{"n_layer": 11, "d_model": 96, "n_head": 3, "n_kv_head": 3, "head_dim": 32, "d_mlp": 384, "vocab_size": 940, "activation": "relu", "norm": "layernorm", "norm_place": "pre", "norm_eps": 1e-05, "positions": "learned", "qk_norm": false, "attn_scale": 0.177, "bias": "all", "tie_embeddings": true, "parallel_block": false, "init": "normal", "init_std_qkv": 0.051, "init_std_o": 0.0109, "init_std_up": 0.051, "init_std_down": 0.0109, "init_out_by_depth": true, "optimizer": "soap_variant", "lr": 0.00884, "beta1": 0.95, "beta2": 0.95, "weight_decay": 0.036, "lr_head": 0.00766, "grad_clip": 1.0, "warmup_steps": 200, "schedule": "wsd", "decay_fraction": 0.457, "decay_shape": "pow", "final_lr_fraction": 0.0, "batch_tokens": 32768, "seq_len": 256, "doc_mask": true, "z_loss": 0.0001, "train_tokens": 156400000, "steps": 4773, "dataset": "wikipedia_en"}
Each number is 500 + 50 x the weight over the matrix's rms, rounded and kept within 0 to 999. Layers, rows and columns count from 0. Numbers have three digits each.

# layer 8 attention query, 96x96, rms 0.213, rows 0-95, columns 32-63
506562573465432563568480533502454543526532459495502545572532526442525454526483556453453534474527
596413548558439489473452511500572536508450585470572476523488497567463425418475522482528479485482
425559439480452549513497540476580460517494510496468418439598492437462617528448519513493440489452
484474523572468469509480489557453509544495504512505580446586502485532523417478531595433533438464
507480598439525570557442432422490527543491523515461457455527462602507464474495545519449391476553
519451495484554516510430457548570549500524457452459536457451452498496451529586377477517518484443
443453467454413516466619556465538565583459571474553527525500440418546444520591499447518514461436
412432547462498440489530545560502493599488511419441563463574543580528523503549535521491469516525
619466478537509488575559598435564584540496474530471418525605549500499569505484454512463516466527
519559509506473517449487504548488464468536467545474565486529521514512440513632519551545474448434
540550605470542447525523511476520487526490500524461484532524529481562519460535461508619436475568
544566543496491524476581579544510511468520490562432510604530490526506552498510523526499551551526
572503490460469467578474433504393473567525492555556485426553483426425513573513448487499493546484
536473486528462430513446578499518566537592591478540565496499549541510600509443500518537538482513
526502487411386477427513495541511537521513492556460458510563381469517469582397579530498526531440
516497536480438437494496513480546442499601347512547550559417468461536549545558518511418370489485
496413467526509537491534477498555451470457492541475504466472525474484508501489491530487492542476
484482479503557531491522561475513564561458487532482443461495455465548431524569463537452437565521
457476459579565514511512404479529563523463559469493544537543456415463430558590567474533503560513
545530552465420502577503475506538540497525518481476555414482541406533493548483486486462582518473
487457502526494501525532476475582575513532492501512517481494573514549561493604526451551473505541
547527494444542486528495393635492457498503607471451510547531487512476527514530553467478574484561
534535497467505479606467544459536498469515557475569604443647379556460495452575550588508480479435
482540410458557457534582473405475465557526537476456549469498493541523572515470561485466514590449
581490524456514525473515513488518505393570458428472406491566577542543514489394536509456523446447
560436515410539494546463423532483445468538512463502591571517556458443473517512495449492505562531
431505430489579491490535460428512459524491442480588520510474453463528486490392436483548490514443
432556514421574551523527480513531612555559580504559540479567488502605514541451497621527556565554
562407544446523528513475596532480485510461514458473521514394535518565464552543542483489496548540
439485487488429451526545470505426568517413396502564506468445489543498508435500526545518500425425
486409565452501496477477472487496456565513464436517479528572534469465353512467504586487452510498
530537546512534583516594515456551531420491520451545482500566450504489540503588473455496556518510
486616550512462501470572522510459529411539473463554479493519511490538417460486446455482493485465
485460504557478539405438451436435468450461558514533549496572527496437474485563537526473483547442
560414466454495485524467568535599497496484483636513490545513461519485587531514410532485534491422
466456475501526547432548497458500485537508526513556500475529535581404517434551486482415520428494
571448507509508482464450493498510571507582545604504484487564482555545568573542485500528505387567
487504539523451532484491520497509490528461575513519523490487490590502555533416521383524468405446
470489430467500458476577556460493456468502486567449578495520513487541528500439463578468504453555
489493509555516499525564430456552480416503574477584492416489494504560466388496576538441565525502
458471476541499457477506454511424565419476424498484572475526553537505422496505541494442537459517
548530473489519439559524459524498431519522490558485436444546525470574620465529554444502414459447
520592486429478526534525557462486524476540547519481615494587449512553544493511567537563530492610
551483447599499465556469438514488459505519495487485543438544484560492516499484415590474478454520
419573609478491562478506470507518516597503530508522517540504485476416477423426449522535467440552
398507493501444441511474525421472466443472492503482535426545513481459530463436518453457591526550
513456568564596475529528492565474538547454513523500472476460477533464520554467575510492553427477
516526542495548466465437474569486446501562460417523617483534498600494556537541538428574515542549
496494515513385500540547478505456518464462452442515456491496512602468428589448544484426432509425
527412499474481586551440502529416514434390506459579426490551393449552526558580431468477490463476
432543409561508505474428446478566404596457487533524497559470452431546543517515502513499446494484
393506447487396481445521508449403525470451423440489447465466474573444516415488522459514519527538
445433507464492533501560541562496509412516536553517595553593519464498586551567500453521592499547
551438526468535551520607489505516436464538467482486464449397460554448534564490515511520476443546
610520515469438563506583505417549592521492593490508567635467502559562433621516485453448539499508
540454561499487578599493507505423606495514509452414522502453593542611471452518528536550480447507
444457347463517422349429517536477446496445547485505466505479500539527525515573521470533486494544
496415448522509466597519474566489472511538484490519549436471550545390528493624476487537474537622
379515470478499505578519450562512452520513458450454546500443420559551411406530508484399476455471
447491548468504419486497481483478454529547485417493507612584456519556497425525543501539522493538
478520439458497556576475520553456487511447403514483537496507410485508466443490543498514577548560
506499424468520551508461519563476535497536400575579595494486508506491477560532522617560506466506
496462486559575513566474582508553530547438443458523543440464483527499526455531510458502516576478
410565534469406505558482521396506483526497462509490439492497468512467592419467544552469459537518
554544515529462546519547538475471512464527467473426545518469439607539528570514448412552479598588
523531442505611489386511467528477457435571531481429515583479597475556561569470428536459497508480
560478533507516503401430538423605461544451522482523557420523502440533565530443485594463543536455
506558579538490642519467450543417497509453410479541448586490525401514506544493468479487416455435
527515543532454539514549571522569568413491577547479498503584466538528523543481638451492505494457
589410479530515392489563470585433448435507491459567472522433497532540540615565525518434432522422
548475437523645485641532461512579545588556499383618533506554478473463465432408540421529508472487
548455457523457474522588544439598524553408522661517512549575575532461581567442492571436449490452
501495496480497514465569465589545495623501529514470565547524446466583468540506518471421487389487
448565532504495578420522494512477591534533532500443476595465513548561621524436557549441475562535
390474489461532487508536467468428530546391524512621440491465524503514505475561388451600511521532
558593482514448574587498515489404564513419569525434508501490550551574445504515609520448502491547
561495611443499522450514513522400527548514517469522502431463534553491507426463521570452407419408
461550481488545497472397545588488579554537522487559470425521441571435497489581430528457476558540
466417436502454501498512531445546484509534532503617600627498469520459510452594525568472529478482
466593439439406505594543500568537415473568516544476537500489559404510462524507503575494504592482
534504578519488390511548495471503479427478436487500510474524594497580472512699515478566604500577
542539538503496509607478575507586594548495462522476349536507436483591551524491531496530456489479
572563525508467552563368512581430472521598501487502486585511507473507487401419459523502479460546
398512501403471546555500502534515429465496575488484492512454587535554545461446549485497506548490
489436571518541504522443513457549387524500579506509515522510506434404407434449482507494496459499
447416489560482524535492504603528532481494490531546546429557431525479531422499476472506540475516
430529493511535515558453469381620474501559413564500514455503505588522612493524534469461482507499
579570477449501564516488511542555528531481612461538480474478464547577526613598518566542501536422
561476437463511484461407473499457507543544509562500483452512575470432519583537615511528499481511
615533594468540491421439606557551564497559586508539499548560560541544473590568487552543430455647
549537494488489426492449469445528565493466562497530452519473588522493589568567456530478517453528
520530552501449493549550464572478432556454469437505480458462491509518586528532525506451494484411
520540528492459533587483511438540502449531505516565439401457503438586483426482542558528501548519
465415462506487652380471490543601465360513555483539470522422595501577569367484588621516471506417
571606501498554529553506521496449552515536481554385432469648573491504551480489502641463499537593
516457463467457536503569495475507478489444480477457544495576492581512464436513408593490527491474
# layer 8 attention key, 96x96, rms 0.221, rows 0-95, columns 32-63
468584449480469507492436569469532487495470472493465516618499477482485483514484447532544493529574
459504528421533457451516550442583528538557600426539495487492532444483419389459536396418567492425
433503551461468536621452448379472514578585535606495461440487599556488484559531587549598507464476
494520539475471582594397559562513489495555464534535475462426502565549493446532539562513618571525
474462510493506501519427483450556517596474551513546429543539541436536497507447567437474441440434
459483422458483507448465566529571497548502426402452576487504517477509528568458377439457530506492
482463430501516459503455559506461499486417525535474542593414432521498413512483463544588548487541
400425532480559430407513531589493436539511536528560488455600567594535470529373563459491465445512
569483477503467470588577489455477531473517546556386546467569499492435429595500441490428504492455
525493435451462481442463531502507488532485481547531576519601610487506420523428493551475537578515
557509595487418483502431512498506495485475513459492416433494486386541575458497475412470540509539
443461570485453495467525533510529440539488538434522525432489440411456513501437482482564456497596
440463530505435492628435472445460444475459523481544441610561471473401488462483481542448550544504
608506509451562416548500503467478460497523541515520620622435503486501573452527572474504607482569
512469542523460488471482433454538452532518526503495466503543464561477470581553495481592561579463
462481449565494499500467457553542414545507400548453429580473460545492532565578586466419466451331
547489427477483521413618445584564499507502488500541522415463478505475553504483520500417578477551
469517576536424439390504387522511542499499576608518529441432491518513538594542521540458532513536
515543434517504527537341403418594449432393526423486522498466595548504530573473569488467505465476
523583416431448502566554527604487496437439493491550436521506595501540538533537563444513552501484
508437539460470544468524458498454508502524415518490511541482539515495516449491411508372516523515
476437507496610519471462497411436523485470475549505448519376502623508578533465463443489540443542
466463535428543425538495492471555506569548521502476431431415488495438404512458509521532520497454
501518529504430525496666542494509540524620480523456529495493537600568558523528437374560564459569
435561507537463493487414469545472483440543438523431472536652484535533477427553503551479586439467
484519483457436497463421506506443601461543409437524521491550525467442408560460604395486498471579
499475528525610581473556514453494484453505455476488574500532538412512458504543501512468505485486
509519490450557440482569433567581525459535548514541470566514486499495563503477478574455497540565
476428559382517401446481465489477405489559475439446481549500548494603536620534511498517512449503
544526460522446516474469496492440520532394456522542500475498509494555513571581547508452461588468
496605580481445501417598479441469425540491542501471449515530557438419520432438476516550566407503
603468600527579550469462478460540534469474483451568441474684410552577525582489488516471550388490
492487551452516606520606544463509537459455524449520514570497484417540463549479496584493477400542
462491556406457536464501461430445521447466505539578498505550507529477498416536539475526394576441
518506489579479512542500524485556511563513405609432552512499506490556547478498466508487496467486
405468491505503415499495447441501525536543495499542496503457580484435510452433465481457534477522
588449409508526445496424443553470480529600542555387474441591528509570461564439462420533448494532
525516503594432526518492524473606550548431598466393474507468526555530518475514540492475562479505
482421448494495513540612520431460543511535548535503488481504495504564561562455530453518526543538
549533522431581594493504404423547525572503590531544504501501454375477564556531550614455489453555
583448558395491490536514526512423495485535474463536541456528530540550431525493582525408539575425
465547530542445482575573511525522411452555446472500508443551563471521530507510589473465457522508
524560441441466514513525506493385545440464499454484531502504498464535532470495507553472543500458
534506445607519487461537463536462537568546430500485512507457564499504520433469551481591401540510
454542468534509554508431439486504373506501539431566538483482508516477416489492493538472477513603
474554515456479478567453509503451482493450494539522549402495473525472496433460496490563622459553
561550488453499577475553493528492417495551539517464476444514459526451465440423418576581520479513
479470460459538537548474464502443472537519432465506605601498488502529493575448478503579435514521
509543454476451541493535550434459503525512512501466456502553521447465463529500454453545460567407
519555554442457598535544427551473590472409459507500461564524444467567531470436401494483517515558
505512510488420534438474439533465480571474454496502459549436493559518521521485553514542477512543
534472480475507404466542475511479488437503457503532526466485454514568572405465498563444520434579
484453446434534566501524498526525534469495514508519496572501580494418586479551489507501538495539
529488472523510470491512527465533454410596519500452478528446397399417589543476513446531548516560
549484523416465521445495548383523508471435574446583573504482453527422553522578539493451494449530
481527572466467585535511506465497617461527590544455536549514573460549465415518456551505520463483
398510416537484458380456502482570529510473497442422479553580523496538469500548549493487527496574
488488413556566411559460511529478469512590500544445540518519568515531463465541499456562444513534
464483499536442526460541504486559468454471516504465545462410478633510561417451506514483463595481
509523477439460512563448537456508511465527520458468433523461521539637508596492509494566465559407
492452568517508583543508549460407513522471408557466549495440514525462539561423535453476545537492
483545407492486478514496496492418555608515488476545574520504466461424481450626500512509557472422
567463488521546537496432549510528518529516481507530596417495446489483528468532435473509457522466
431463498435472518569511466486492483524475442579429519501508469410491468454515525458490486441487
582441439543373464548465475534480515414500452482420547457528540577494543560430532355530454448519
489507492546543493495488448521487500461579513415540511461483424502533424480534445538524480507431
459519484511585518532458510579461508475450458571522406498544520576472475444545514465542559389459
431533525509484547519466418568532517557470381466516429489457533373483505464512441518445480485447
528553485486507491581546516485502474494487450486480452505538532473483470408474539469525561458469
539555452522554423503571439508531463548524430490491519534421569454558537493541522459429492669364
543496520486617485609494481472546562538469520368578601437503524500484442417451499450460588590532
502498499548437500537611485452574485567424534547541446431533513540452507466554502474548433539465
455501417525516478406469521551549491537505463536445480503440667601467400490500585469529518487410
498515474525467488476537457533438501484498581532345430644514508501501537488547517460593443560507
483496575537509496516554499428455507508374513492508574515531554487503514505524497524567531517584
556550411535555567429476509480474561482471540585449514549497529516655547572407620481498484465437
517485523505481473461514544562452516534475497531500572492481467503549485444464595448494469539433
377542484608534532425449476571557479593448652499628467527542496445543473517465418517517475510551
518539517453573433532520532529547570490531524590534616540392448560473478438454471491553522464483
494509521562445467571502529527472512436548451561497549492504555441509474543466409450528509533497
574457459424537448559525473511452425411443461456492433437489505376570526583433504499538390506562
500527584558429462616455537485586437492463512556459476509411491432439452538573520351539414473408
456416532550487425502457576536352522562590507528523506523601556500500532401513410472509446526501
428443479399489438562516486548516518451508493486553468557377494562455629469457572523472458436546
493473428455516527544478546523491454574493602492473496489567487428526478485472483530615551478488
518401529465562445459566456587546503437459494577477511517509455527496608466482468523419582508503
490522474585503586556493472464487493526470534477518532506408460450479541452534474495480469437476
471402571434547556502485507483530529560537495525436490457467535513544485653527478473495485485488
502511465446441517510514431491439510508516507532461464499503550460439408535498561575526499539499
546509505435503528394551592505540528586535551425405459538443504449548476541419448529498524495551
558555544494522472508477503558453555527462591463545505589421524464578579531551530489573586592499
421524529499400425458569406542516539478452489545548436400383415484519489404491469545469472522547
506599554506463450536553500443535508435480459464460511482504431470477492518602554528458515485489
382381444480498497474532478526486537445502463473467534453485569517533494402551535483492484445491
587464532514390550619467476496475465509575527581410434456667584551499500570516488528557462491444
588456407506478477406594591444499467486483461467490433461584420522515460564533455499449516498479
# layer 8 attention value, 96x96, rms 0.398, rows 0-95, columns 32-63
604365444558586480678552464531459549401496546555320476446584494501511533501441285455523535572470
602506544454595447630511417490551451615530520484498488513398449566620511631419538468396553747494
495535494431547416595515539512372362584465468638491578529463527450549513559464542398487512421536
400471576379476597480559576508394624546427527476534522477559495535502505511600367503550561436411
451517500542343568499598488494659340534516521409354554581556553648522440541420543570575582398441
552514503635466375396510487497532502456450539420508587504404554511544419544445447521563654439608
441508487382459523599493415584480557486551483551451577544617479491509430330569383487471501536476
385579461545654485412504706453615473388503503524348432475514447483551536550588561472393410515577
569618608462455415443499547474430420456491440500505494458524631646382503483492484592279472542381
441364634421501635532525386421540414515425376520493630559499369537534346452467470627496440508558
563464507420388437470564513290519521565547390551634497374484483546517526597580518513454490451587
595410416412433673363606531364600549444510526493395502508519431521545607299477673515504390499511
643427429610382523517445564522556450514504630450535566432429497613421478425482466520413489367538
605451549487466585463481546473537368403420502479427456700484555579509519434527551487535370484563
478516534592511481499499561439606444650316446533517444380516512479529524439419488475425719532502
607537523432421625478475531513543433334609557501641478523499463524554391572416421458418440433389
604592550595534569544502548557528683632399560519569667507454475431503467556588487460537537413431
571583493392564510431505301414490430384490534527515499366483517529519452481535497455564478533633
466385632462413446555403600387591627518424426444333567432462575532609509450629466505446444406508
492501518393551564552515580526467445523495465603474490506455507601342456549602479532575554569366
619595515491703506612506522505511417592595557315589401503457611449489462511575418518534525468536
569586437443531541547534600531474513588384532374363458499548441498484396589561588541382479572648
424424565497544588523576393518536492568507533466507564530571573489431507475658536434461447589624
475478485535593487611531534666614506486525554502546489444526615570544580483456576631528526468571
589449536420435606415374477604500603476683457587516446554566341551446524540435457538519585419606
513483455485458433559454513599478517316500524534517451442554487454562451496374517441518482499493
463552690579577490560477546509498452443482564583424553593487520421472446568467499498465487436452
572690603495469523463480422637520522588414557657444487439477594554563481418522383449409320492563
479578648495529447440513479525522403413504482392448639307503551609307542577511413621469479446476
471401481390459662475486508555476510554517534439432388484458656458496534575392591512406562453565
615544525431523512484569553414489540586452525610504372570463533489506399490433459642439380431458
604497379515591560583419438525335577588428544496491427343512458538344631563462394535579437424486
528515487497463481506476475495489485465546437511510478485478517546538477445472465533482508528531
500488433472463557479494530516513517587519488533509437543457490479463525565495507464485460493510
489471465494476478513505456444506460528462556479482487497519484514542523510461576535490486542550
507515480543517569496500542500494492526514502565491527541483495484524497464467561486458461485526
474485456523488550468508493558492498504475526530456477488505474456498512490510496496517502478507
540557459519503433425488514474532521512494492501486521467512497481522558436537505446446531410470
520530507437566466536499459526562490514439488489550473469427547452516455447513495550481444578455
415515522476524461496507590477545504468494527514464543526479462548418492455472489513464529596477
489494555507481418513459427540467534476508525489528495533501475502535529423477459424514488560453
547477514485443507505561471497530472526496518448577552465528554600519483466520507481535494477544
455502480467449532475490489465561477426503515441472474496535485529503556486476481531494443538428
451427496423467466427525550531492492468500548461485546540488474510530484494460492521459480512463
565461540538474513461494546520600544450514460584555470446455483573531497507506537437469507513534
453527465490516448531460508534522524499471528467535525492505527460505557533471489489529536424511
530491475485478472473512487513528545489489482501514493491557490470500529432504487495538498510594
498550481531513480457534508463531513514485434462468443503510485437483454515448566470518552530556
472508501486492456520520515530493530553490459518490514488512510478533498494482467485552441504486
496499507514477485494474582513498524489470501535496493490469531462450485483521501568522518468464
499576440528506543573491508535539551471531474535513493497486472526471426468504464502455518534531
438472533459460556488519492522565464548492500485507461524478501492535486506520519432481520535558
507487480453497467492515514510530484506443465499464473514516542535439488546502532483557503494467
514542462491538508552523516503479488466450530482464529491497482471456425579515525509535508534571
428524493505424503404466502480514459503476481526498535471503488526500518428425489508512513506488
551491447495498517537510520491476467532523581534513502451479464536453503504553446489478469504457
501525536541492495555561487460485489501464488536527540543489549533521474475409480546469511494482
534488519485515528451512529517489489493499516476533489479509492506485470532464467496477442442522
408470563540514501525491526505493555480523431482499517514449492485471519490520513512490463531554
490528531497508506502509469462490500536496468557508483441567538514452501476550453502452532509498
477555495503511457535505499556459556512494515515467498507546501518498544526496489534553529545449
546498477546536532463473522481467519526541464436499471468489505579511490485600517499482518585537
515581559493517496496520473511497526530514457509449502513457498569515503501540525450516488561483
512571501445494498559513478489572510475524458506503521503559492525503476517575511507455513460503
485534479458518467522475500451482504489503503536565505498471545514523492513557500515490529478463
544487446518477494466491490537476439540513554478523500513470556550466521498490479512500517501496
546486492553462496499472502480525549484526520487411539471532509530515551539498475445472516479514
455466503509532468512552479422500473479488520539499507519497512500474478477477497482425518517478
494567452522531472482513555495477486523500479548480460555546490529457436491495480519507479551521
510505498489493493464477470547491507450487494508463520544553478526553487509535504467513550466537
495504483519542464538460516472526540549505519506459495563489534542541492528495489520530495490523
524500455453542461522516542467504479563511520437476494507522499467378503509500537468516489525523
547490490522479455496503483611527447464522511513538498434499547515553499460497453443534543498455
475512504442495564437485479484515500509482458449505528462469510491484533489523507481534576471466
473513512504495487519510500482563498465452480509537528549509542517518535546456508465475537519487
516507532492553511477542525493447461508496457521493515548540475499528529547548523535520504471508
477498485519515499492527469471513421514482466492492491522515511517477496485502509494497564495487
512535575504492471521469505452502517470499451492507510425434500529504568496450539509480493542488
505507536504536524520498464534463502494491490472518556493487464554455475509519478551491472472528
500493507530502455506508499495529553515495526508526466547487486538459499496543519511523477475516
541529490531562507497509518513452547547497478458521532463480472491525511511529488432546474528431
452514534457496479550553511507496491527536510531440481454551489445482520569476453481465523517526
518449472495525450555496521519455575518454491503512541489481511475494531508484462502524500519508
426451478434451486535530474486498496479521489486573492525491472511534538438498464494480488535500
531439501483518530494466526488516501489514504520429478511550499507537526494529532517463529499496
461457437490490520500500513496517513481491473517479548474445503535525473482485501586531487500523
503500543504510515528509533493457480504545482495496540497437566481528535487541464501469466520527
507443540494501516508451526525509504455492482500469475476475543506479511500444513512504471525523
514587444510540476436496503469526539469510482463508466509510450483439516484515465537479478489516
509486500472510542495481495588516454525493475507474477543521508515505539527462475546532528544503
543592478517494493456499493491504495482526498549523512513464524481492463489457483491536501523526
485505503498528484488510521482460485523494540547481502493536459545500522507506566534451548537452
541445454508473526438488537510536488450492486490577524482570491539518523536532449549505556549523
506506491479522551496485597520496483485523497513509542520508546509481497472441468466479515514491
520515507510494478499532522534462518515473492531538503530497520521528563511457515473494475486486
525500540529503541514501540517503469511464488503489543541443483553414442465537495451478504562494
# layer 8 attention output (transposed), 96x96, rms 0.373, rows 0-95, columns 32-63
333387624461543385395479455498451398545493417400658651546571530649427600541454537527581539456674
476412593403611649435540622467469457503492495366452444505476623437452435548467633473440506500480
582429586419494584501386431455528518567534551452559412476581590528478538534519602614370467461449
604439531432470396542544486687506534564572487371533550391523423397476478423296479493379495400599
541493435471654375623499573426447565486342583530442407534424607509546469539416652537466517488498
574516591572575510533537335619489461476519556571539503431423435393513480534699450442491335449528
426470395580581549574498554319554562685378567471539602438526444582501440459624458528510486491479
417493573512526560524437450528486566469436519506421561505496385425436533311472391454621438440547
530519488379504593419495550527540527626443498543512504551438375440592605454405523557488410515450
466647647513602535526501544326681587567546581421427521512569599486535504468490602462656487357497
635447584514387641375558452511468357427434478440338527504558598585615444512427555422517559490634
480595550404450577609583599446403491452519552474555372486586518516581415493305489554428511525485
354470569320439527495548394530501455625529504540463431653573496457486601536496487450352414427406
580511494505470469554559453470416577580655589469482499387509563489529589519627521477499541477595
392427605413385504539536439383470558510590503458555482622569434535442393508431464488646496487588
451489420521541588492507596511422595545417412543401502620452444509481571554581450437389437511442
564611448573503534532481454426399484392437454430573456586650417501591486504600513560554510507570
492528585544652433432531500517480523621532563500491509497537604581681566552433399418365458402502
510555460555567442560567549578540377581548630535551458535599522423386443446439451458496474625524
451453545445452574532457512323444451513544523571449430496451569539509516650564597531485640478422
454441469515568465468515403473572443419492498575322420476583418617412461592471522594473567321383
605459593554595440649452449394379443673471452478692441452404628489407510528613449525532501474419
543557437376587474545464595541466396567425395564512722530544483463483339652545430683473562540522
513559491462471579473599568376526496482567345518460602428465374479391345393618471484426510396605
463588404464551400523457486557422522560531448455429451514431516505592371594600545413612425492457
451571515557540640595514495565400637516584472590430545502534575513387380425490378585451672421474
403452565456536568462513476428555520539474506421606610525453509399460424437461538586519482544421
539415456266584581414517585546445503533532453495519569494474445462492558556460363527603468481429
451557485377536463392511623347599552472593619526475609576387601405457550455583504478397474413597
370500381406389425507494541552416411508643444468545429469587498463425468437630380448496484478560
526355581613449481612433500447589571484445584415493500518435487467450503559468418484428428646531
532442573538568577465509480518454600363513470500584504500723429450591485471593487442464533471414
495504462512522508467554500476486537530521513558531484499469505539477511533500549494504493456461
498483524508548505534432495476466473470491488549501513548495521512514456499459540524473485520456
497496530548497499530497528554486553490517521530549491487503453515498521524529431513457536470467
500487514541497448467451444468471516490515481549515426505512492545512541536468489539504502495507
585512485512459492520504503447419483535477487431507511526514484514524511496491522523502549505483
492451531508508499517516502491506481557527578512498496530501559470524509502442471530551490535555
490479555499492475469438566551467524482570515494447493505522508532527484586501519492638541494540
518489481460418457503580505584508442515439464455533487527496517492549522522511479465503515484488
483491550427481464515579550447568507471571533451450512569470476593476530467487473529505490467473
437463524535530522494485535450472525466430537528480531449485499503499518546474512583567483442495
487512466522565490525485521533523490496461489479529513603454494487492515495550472495497535505515
548491515527502525519546433505517485455525531465546464532490476561468483535590537499465522482505
433521454423438430455469463492528420535486642543509502470525611477472454484451596523495484475487
505525530552420582494462456511487534490471484490466446499514488460514473482542499513460473487501
480473503502520564492523512477496491543459505532497517439479578517543495527504496486486504518467
536504496464492532520485481496502423495490544529481526532404455505508538493470494516546484452488
470502538502513547512473469479522502470564474468473490496475451461500536537467474483407509482480
507494518507561573531493486497512521492507450482491453527526519575501528510487477492468523463524
464458584484508480505535487547485437520525537513487514499457519488482559508499527524563559468461
517519464497496504489434502550473485532459515468480547484523556492466494503545459464499511501411
502496481525491489465515524461475503524438491472530534517476466428529535468503503576439482568512
485481520455526476511459528491467538484527477542530419474461496548562528458520520518472549487507
540418462502535487520465510530571462521538482437521464483461470539490509530545487503529447511487
464539462493503477512415513509486522534496441521497448525469521551526525535518548515516469517479
474507479492498452447525520549541525496497502417464516514507481525560479511528552463533539487502
517475514534502510485480481506496505477528534524496466479460490493460490514504564504426520561495
510514526498494476471506460559540513485517525480522489487558592525507441516448527463502516438515
469461520494533493464462531567453453446468523442461499504493531505535527540482523488482477508576
469489523487505500493509479484487498530560516502492510543524491522512496456500511442510472491469
487489506457435432465519443465509528538532547523541507521584517510482520576455475487489509517526
480500520461496459463556488498531485527490549417531447496484494458507466512453479461494539457532
502512558510459491473523483495445520514538512506504454472444511463448515452464507483568558525515
451464508501496491434516513493482520463543521498454518508512499499479502477469455513492496518544
472504545542501604506469482484500516509472489527514474501453490477554515478512458512475491492494
480530528530556491461455491490454465497486530504560462519453460480468481403535524514497517511499
484523492501503504449557477523490466473470458471486491515505441499498510519493466495513513448488
494435575512527536498422486474521478494507481403539435409430459545531548501485505449523463474485
525521559500579511473521537449480480498531495514488511540476512478466462438501554501510477491511
493451503485473551491469491488468482503556501514529478493500460500484480531506539499483557513491
528551459552524562472436499461492510435466457537475489516458481533525549514573516491515561506536
477522501501530499513529495483523484537467494532495524437441482488540591463485496466527479493513
508569523558477496528572520478430488468468450484464531478555522511480487500485482539481475541506
484533458466438475479533445473531502471557519527502457524467540515458526466510515534462538534513
558478543506448506505527496527507556493538515542477554459533518459448427482492493479536469560535
489546492444471456541502488492489497471513489526481470496472511484508511485482522514506524510515
463512513500497521503573517475521498506502502489455481506528504476480449503515457472505528503463
516513538488487513457536540501485527517558459537493512499443534499518537479488492448541536505504
536472463495497509499548538593499554496507474511506448461454449508498485514506511490481514520457
527527511467477488517531497539531437494520569487490539585560484489495522473514510565496572501541
522458465504527479483460486444528550449431508473526500487490488526490504528487544491489543486485
521493444546499485504489515463493449522504517516507491501486545484495484453498507520506480473430
529519458529450521514572519545519540469451444509534573506446514532539512560561468530478458469526
521574455509455532498524478515445545542510472467546516513469507492471498449493533514491503526486
527499479445521483522521514425501564513549499469498518536520520505488457507483501430469456489537
506505471476531513526520494429516530505498545476462453484494520521495465479487474505508529450454
507506469502545514491484490535455521500489527538518542509495499527475482475502489487473497525495
516436532515453499467487517533481469491549469454494516561537490494542451472512512450470493509488
493558531481484468519483498474513465521482553453508543494495572480518531466522508459457529473479
551455517524544553462511505504490492496508499443478522498510510478513516512516454524464531464475
492491511435504467498521517469503523501502527503475448560495543485467514448453474506508575481502
515495494509489506568483490497487438491477498535500455505428563524476497510480573479509502476505
501533522490483493486498454489487491499477544527528493475440468458486527503492502585464516457481
485445509505519458492509455465512494477454499468535524504465452482506501468495482525452513526500
468488515466556534509495500516514520508569482472526502523502527520507548506461458540454513443505
# layer 8 MLP up, 384x96, rms 0.317, rows 0-13, columns 32-63
530515562442477481560560531591473482487492572439512510534448541592578494471495502465545489599479
494538494371492428495543514530606516409483553545427445553560463510540441556506472506520473502496
507398525515491550488535475544475516432514524491440441549524523461612538428565623589506447546439
478507504590576587473568519477564468537439526461573535545464562448512494439504482477547478536562
471564541455528482526438512517411467579442453432518531406404500500484549555462399551417496589475
487553562538590564543528581479476522516540509418559453440577535488501517424575475555519671492422
490488521445489466474559452504525556501499553608590533500484507496515513501478433426525469473463
432628464583556512471532553530524534521465488447470475540527484471513455477435515508537515562541
465522501477501529549557455473491615391470612558525541406566489556547598385442518457523494536430
434404437533518536512488583461425490469586523498437508511523506451516464536494391583469521537490
467558508468466566561645617530518542527521517486418516523436528557563551569552482484427478567606
521510483550408484468487567505389463445471576483527495504481504554560487433439480468521472451490
425422488544534519499517522545469507481517629488511465558488494475606537563537514614476539492500
489535487439544499449426483481442493494384469486525512436490524580535459495551426475515456456468
# layer 8 MLP down (transposed), 384x96, rms 0.336, rows 0-12, columns 32-63
481445450616543544479611489486421484394653486522459484511545542472491489505563457491418500409380
461460526498507473611474492491453473563491484529533543499542439495520483574537527487457498480569
466427446413537489392449472533561406517541464516573463541508461527514534471505481528585466601506
474428562554526470540463492553392426538549499474392488500508503415507529533526503482457504545518
415476521453567434507520525460460425475521537418504495485499511543576512412472479528521523452544
582465496491467506510543579487494601482450421489614505506477360523464570395480456583406321573547
576396529535494429572475419481490506489510482534475514605602579598523556564555479478413448468413
539520477481496547457503411468535421457424480574505486523499528513445570479494511527496486515418
419466510611436466513479500520443508486481592444384561518557478585440480435527544528479437606498
532494583572500443519445525543440465511504493521510418485480540521498558481489386519456514447471
514554462478521513512410602543562486567516522399502528578452478527541434416498530344558578569503
544467486493516466556598432543456497420499494501531533554514511480461405589466528620382545489523
420481473472468525506512620532421537499450544583466405572488513479487529505510506506479478534535